Weights of a small transformer language model: 19.1M parameters.
Each number is 128 + 24 x the weight over the matrix's rms, rounded and kept within 0 to 255. Layers, rows and columns count from 0. Numbers have three digits each.

# q: layer 4 attention query, 384x384, rms 0.0577, rows 274-287, columns 0-127
# k: layer 4 attention key, 384x384, rms 0.0579, rows 274-287, columns 0-127
# v: layer 4 attention value, 384x384, rms 0.0625, rows 256-266, columns 0-127
# o: layer 4 attention output (transposed), 384x384, rms 0.0607, rows 256-265, columns 0-127
q274:142116174106173146134084131120188092109112111122131115159154089150129144161169151092078131122114156128121136132108124134167151116106136120129106126143143149163120150132113134110146086123136127077101106119091134107117131126128122149139127113129161128120141152140154122173098121121161126109156130167127123161153118137122093125123130133093129131164118137162119104133159131112109125142129
k274:148141121103156120153136095090148085132072114154131123157085104099105104083139109162147120135102108143127154153096145112094139137090166109125131126119149144098105129151162124146089078141091163135148093113115180148111155142123092130120106121127129126153167148110104134129126131085109138128094146142140142128145087093138110127103103158120124152149087140080111100130119135116120130128116
q275:106139114145162121169189112121094112155087149110135192100126145135102123081118127151124113139129132125127146124100124140119122150101123133117148191125108130123091124120117155096122172128104143125131128147162141090122142134115167125133123111108124145147128127122111133142156145108150116094114109111123127114120145088124170116118112115161124120093155156136113109160139089130114126134129
k275:143134152137099116127107136136137121142115153135114143118127116083114120132148134118170138112116143095161162095161133105097152151114092114133156116192154106154144098099101162147140163125155074138092130164068116130184159152151129149144135143158125149148072142179152123117123126131123117103124179150108144138134105159142105154144086117134133122138108133119120145105119137115142084084193
q276:125120106170171116159146102138144139127150143146101155137100152123115139125129149135143171138122126118146138090100126148116151162129138097156167129114109131102135134093167132164137096107104101132141154151136131149138113124112151112116130098096116116159158176096073179122118154139160140137131153071137114121110129121119170115137109129115138148153127147130161140143107103132116125112130
k276:101126109112119131184130125119144119115146099123113113162155145115123117135101148124150161123137117119147122125165130116179140144137128065165116111107124122119134133113143096112126106119169102157133128150087122124144123103172146117099146113077188135094107129167113141141105137147101069107143122143112124138102107113125123156151113117132186128155123125121108116111125110131164130141142
q277:144091128178133144131111118109157126131128110119087117131135134090129170094114135111136147122087170117148155134113120099160147127145093156115138108135148111141102159096137132120086110132107148132168080147152113150117145116157106143137111118170121116129158170119099080146163144128141109120143128123111132117119121094135115160144146144116138129140127132123088117152127116120125132109103
k277:136131137144137129118134112144164102111145119139130122166095152120142173122109158154121134109104138144135093115137167133094106106140087112128146117124142123157115118151167159112117156129106152137126154120118131140167121157132111127156109146118086122112131186133119077098158150091163157132168139087178132141159128097114116127131137160110156120106128098169106108134131136103134147155108
q278:115136109108187122110160163151110096130133142146113144091122081159111106123115133093110137102098164146127131166141139095103092137161143134163135153139136098107171121108138129106161181122166167146103167121114119164108109108113112070119143131082170149117127133165121160133075111136106087124138141086094086121122133142128152121121132103151077148146079150130121104139125178137113119100123
k278:141114110127080140124122164150107154141091093128136146099125083136112159116146129121177114132081167153118121099144147076126119140117116122101124099137129101106120116116099179126124172109139160124100159137130100107192161181141138174107129110122188162125150162112096158079155107081113144113176151132128192110095137116170108153182142166099118080149120177156130145113119123112141115105200
q279:100166079117093116145121133139127131149116141102173110136087160108114125121152141141113130110165151123126072154119130083108067107181127147111130138118133112125139135160139095105090138097145116144119132094114114114129108146155127110130131134091122155121112120181117131118141140092129086104166093117123126147198113131082147146117160146133128109085116142112085149173144144126140129129138
k279:126131146116110136137125123150157173109109131120110164095134170157113147126109170152102106113135179154119132088137121168103097121123140134102167150205102094146115120064116140128111153140163104135141125128111139154110106145120116121170127081094124123134109092139120126166163097095105106082113131169137137134137166161131155109098079094113164132130123156108165134131109103071078101124159
q280:167135094145118125120213155077145116136106120139115131092106143106101079157104170134109125099127111104089110151125105137156109102113148127111143163146135147132109107116126143091123098111133121182130132113133152132108108148144097102132125125132168134164106164104149100126116129127124167107126119133126122104123127106123182173104109128122110169111131123115152130136149094158092104085140
k280:134109158100096116140098160130084070110107157095170136101115097137124109175160179118101121153110130123159112111107096131163116122118136125122097141099117151105131113154188165126128117131086135146155141108128139161098159207114115133141147140143117141143189139082140098124123120095110102076132164149157126164120143116140149134139149139114145051146103078147144121124109121137102197146140
q281:156163130154074127154116048114165108129122111120117099126133150135098101137119158074121128115119118118122130079166148151132106111134151130150129118096126167156144140130161111142094146148143150132122098136147123103090075118111148113110136093143131124147201150137107123134138097120166128115109143105137117146117082127087106147169110125143078123161163126084118103134101141104110125098090
k281:137158090151095123082137139102129148125160132106176081114104118136104106109124106205107142123171096107128154122138120139144123134144102153099109167140165164122101152137137125125121111169115140172099141088146124139179153115103076132102133165112095116179138151122186148119097190131143132101121125189108113077124123162084147166126162154114139126152109121177092151125125132177111151161092
q282:143164134178105126136165107153176116151145143131076142126102166165149111114109126134115117148105113120157107097131147118103127126107115110147124117134124137140165115124135147144145141143138145132147119109117172132112107099120150121128118148169151128146126132151139152152127105116143140091122145153123106121123111122124160135106140147142133159134147114144114115135136126104125121134120
k282:169107136146143159137132105086125138104090136154100086087130146134181122102115118139117121142131117148128166086130141143110114119126128140142086130119125119138110103155168132141105136108095127118168150139114123127107127093135087111147151114149179122119101114100126082154129168136146189180140103128126121100139112046103066098102095137116109102183136152167127135097090114156096160107100
q283:130096125142115151140160112144110116123124098126130113125147151122096127167138128119116122138125146119142124162159100148151123109135140140151123110105138115099107102100158105161126123101047112127107136151175121103186116153122132134135162121149112107125073120117111130114094108184132086126168153101107098146132122115124140094123127138085138109136128090145115122169108118127111119102141
k283:107140174127147116166179130083144108159149142139127188146112106108122146161104120132127154143123156109133074130139099163137141148124105093122135130145144059138102128071122164142120104143081077141095086093116149110134126119145149137128167096110154109119144078146151118147147138135132143118093134140088108125157147140122162086116102168142186087151155104118132153147164129128156090127172
q284:129120093182117134124103158103158076146141132134134150098138129139088123128134127152136081171156171131113090107152126077116126135116105136107140108183098141142106154145082152116167100110124140111143148130146082100093121136141140125134185091104157106096190105144125089145116139162097148131147164116121120157184154148104106164172138095121140122092158100169111099134126147096099135134124
k284:141190121110140127138137146139185108156087138114140075129118120184104182122116115130137102104113144099092118142119158099149152071105113150107146054136112136128094150152137165128134133139088109145155097148140087112114096125134152152125140141122148145102149064104130104136157133110117153139071106095153082109116135111101124105124110099089118123077164128155175129102141141099094172130107
q285:161103049151132145168112095120125142090129140154082129138133153133145181161115132123120137109141129089135140134128126121124104158124117135130127124099168104113088143126128127121163112146136163109094134116127133098147133154139119136093139122129152151172155063150098085121153084181114159134126135116165143158112122105141108101131110124073094144110126139167120088124092086133083132150148
k285:132141079162069132135111167140128119140114173115148116139133110118115141163162065112106061124146069144125154125175139146119125161103120118131162133120117115109084138103101149134140137143114159144195097158164088109135129154151118102127109097117142106138156118148162130100118137130144128128068110159150143156118133133089161114083085086153167081145139104130155137102108110130099133167155
q286:141111148127148156141141147145120139165100125116095125093147122124087106177132170118110145145121098123112138095117113094086139088141136104099082128152175159104117111141150107096122075130112159148149155124117124137117157090093129116135099141108150111115088132151117141126112122096121085100105125142098150138125177159099151117169117132101141167135130139154139115170099158159181123145099
k286:138147083099122095143100101169132109172108080115128099112123106175142078102099147111169134115147123171081080139090099124110172119146126135152094118144116102133125111189117124084131109124054146116121127102109143117063168113114100143102107162095149149136139119148153110144148121121071127097132154108090118135121158114168124087148101133151131137129136147158152135140108123149150148138141
q287:130103162067102109144108121108075174120105154134143169136121145142142082149085087124097113167114112111106108131120107134095168176122095130152161123101114137095102151152118109125071131092160119165125139135095138103129125132115121105159140113085180152120142138102137102133117142163125145096123097132102141122116129102118124127138143158142136144114127167129138122102122150133141139140120
k287:140142118160115119109072174109113134155149151172145172145116152142118117124078116147102126142106091097071180110135097151120136087114110147122119156122150107136143164170111124129112095132126147092123159099167108112125141092144083146142117129142134118145155158137121111144106119132098155157111166125109139142094136119167115164137130116112118115148120098147146085133092087134132117102121
v256:152120099121113132146119118119139160134102221125127153161150171137075141166112135179136170196168128109138172118095124126128132125099176121155163154113125118139132134134130172102088098147138072136103112135159151144103127111146154160117109179127141155136127133100107132117168104131112132099134130144143083124112153132073157141131179123094138137102172102104098135108109131123131131096163
o256:125126160116077096113150091104142163094144112140117117162143147167137132141155120105158111116159065114150122129135111156143124164124162079106086129116098126101091100101118134118125103169140157174137154143142128149102137150129125066172171174148166156138121165089098134121137172136112104129149128120098110110124111136101179050126097107171129107162173151128129108134133133139122102148162
v257:151102108113156160094137138137132154122160162104127135060122159150133149138136156149095090127123120113116171150106181104142122107136140124076095122166097132111141138142116131123117117122145149171140137137113082117079151162105126091121096117104139096149139169137165110155142139091113091159115116129134108128091159135120120123100165089113096099154154116155074166166114118128129132108090
o257:103163154134124118128153154118162130145142099117153140131135117113138123116099136111122141125158176147156096125104141158119139137115144146105121127108149119135095125131127161083109126144124125146164112145129133143182137120102111149138152142159086143112112117116144139150118167124128119107183120127134122141172101130117130138118089108133160122102110183128146128136155165176138135129132
v258:098168164129139143153066125138097071168135109129142120158117105122166151154141098104110186145090137110130144136140146131130153079134107169151129108098081165143156090133139172149147138126137120101119134142129123137162145133079144162190109145165121090103062127154127128106130163090168131104138099140118121098130140117116144088177163087114160174139177109151111146165139154134125181115094
o258:081097164123107153155106131152120159122180126103094117112106152120124141120112148126146095133161141119111128137133142093121136164084143119138117135157137164139150126151107128144142132130156155151106120170166080106110110092148163105125111135093080102097122123115156082111131133167143145120110161069119136117136116144140118143084144127100151106146097121109169121112133189157147114152114
v259:162104163112092146117146112152072123127110164134143114113136126144129118126116098093101143085134183131129113154062113111144158097111115093105153167122104138142114120147103133125137068089111132146123133100127155099121101103117114142119154142111139133114095134163131134152124163094103160144103099131127096108091108147123122108120067125109119083176162162161108189179099099110070174147165
o259:155154143132150152151163110167166117123114140098102110145113148097117123128144067183155125161104161119135100108186120153103070133162148149116150097168108121149082129127111116146174158148150123104138124111136146103106116120112142151164129161170143134125142167095109141146135157153168134120132160129113118172128111097092127130144148060127135101123106121100111138104133127128086177150139
v260:167121159109142167145179139117107101143139119085132117119123120156131156126133149127121158133101127134151115151124146140099114123111127089097089136139146164139160114114149147101155152063090120106111122146148126104148146119137105166134129129127123108118117116084169127068161121119131129106143092115128158102106112137094130125132142132103103119092113118113166093148143093083109117183176
o260:130125149098108089129143150152196127119122106129129123102090119142146143134116155163114121166121111132142168162200132115119103109118164150143138136130086099123090120129106137143156156169110152173089130129110130113079127154148164135118118123113134133155107148133162117120096160116144130128127138146130103119095117138127128125129096147081157106123133157133106129080113118136078158110119
v261:089091134149093128125141110097114141151120144124116180164125135107131129143167161118106126151131136161135127131157105125135104124094131133133110145123112150117104118148111098110111111127120074116152107160084114141112122120129134145177121121157151146118134147121102149100111106147117149140142104094126179163128111120144144144116124154130145112122148126109122092119138147139143144074127
o261:146129133094121122136153124101121129109126185123090116115115143111107171142149053127131087166135144108107090175117117151123127139128126154104155113108113143118112082091145117108138154129124114113120135126132135182157082148129153154138144168132160100129102137137099135108117165139134155083117134149112125141100119084133136156147112139140122130152134078086092151139141105133125091126123
v262:114119114121110165129121134159126120108143083179102156109176106141115130146161129107140157145173135147132162149147125165154114165128107100124099120145168150106156134111145084127115110098146123080104104115133128128103112110134165162111123147175114162149127129129132123120110078110136123114103127145146128134086142128138120123137113141148162146106148152129132127119150142136129117106111
o262:132112123143155142128141125114106144093139139137110080163114135080128111171096143110141137148144127109132119142143140111147121154104136152130146134127107115181135131163097145122137105145134124097165114158106101141127129124111128123108125114119174137096138124113150129139110154138079116115137101110125150128126144098109167154107144081131142142121085178115089102111125139107137141119131
v263:089138098125118157103099165164120120094180163124150105133070095123136134095139107126132118130085097128084127134155155120109102059142109147139103116135148075118128137120096110126125170134122130141139148189194142149127089098120117200168143128147126121115155113125127195139155161105133119129167078140143163131126090137120105109151140072106126076109145154109124117089112092111145098142134
o263:085077111110098136123114154132123139100103116185140130099122105089142115137150087160139153107132120167116115111164122130128102166146140097109138159138148131117111135105115118107133133131175167130120094108124130130131149130125168110103100127141163169106066129136145123105108110133084114095103129112098107151100147120130140141139139098124139140123143123121116108119141136137138112147168
v264:128093107120106152113106143156124107135110125092117123103104124132144118118162165140122103154141144125150156132087174116141145122110109140149085101141121154145149155138129139137196099158121070118130106105163094097145106102099109141116079122094137099153134073134069131147104131209115134164113147068127120190097129080113087155175121159131154138129143142156166125112106123106151149126099
o264:129096153177123132138113096136109129144142146149139126114082126194095183144212122143119149100139152122134174101170117130105174102135111110101161175121151122109105147126160136156103106135132136157151167112107113115170149115158110168104125101110137097129134176141125171102127122115114148095171109096169099140109139136088109126144119146138158136083111148123090116154121100151104099162104
v265:152137124135112152115172147154152161152111140094180117126108174137157080123136196161127140127153094109115153130124104146122140155117126111102100108154134095126152119095155094171105067123159120146161137140113139121126105140135173138144176126090125139124173114116142096127082147131116128079112140109122098103090111126112101154100125124132119141131128102122128129112121105127082145138132
o265:098115142094109167129116128096123101113155150088118162142152154140119149184133105154107163151140169132129144126134145154179098131095119098145109132150137113111103142165172111147118130126115154119097139105145122070143144124121122072120126147139134144140111098096135136088147189149139140120098135137143115160138131122094146109120151160069117093140151139083110107119119143112116117139112
v266:166145126138136125149081095088132076111151138144107126155140118139099122182084079111103107066096168131157113129127127101114106136130152109132148144124097154130142125139146103138167132164079159126125132152095073164125170133154117119118114126113124138143118141147130104148092120157138149135125171142168105062158109202150117133118141133115150139133149091133108141180118130154094130138168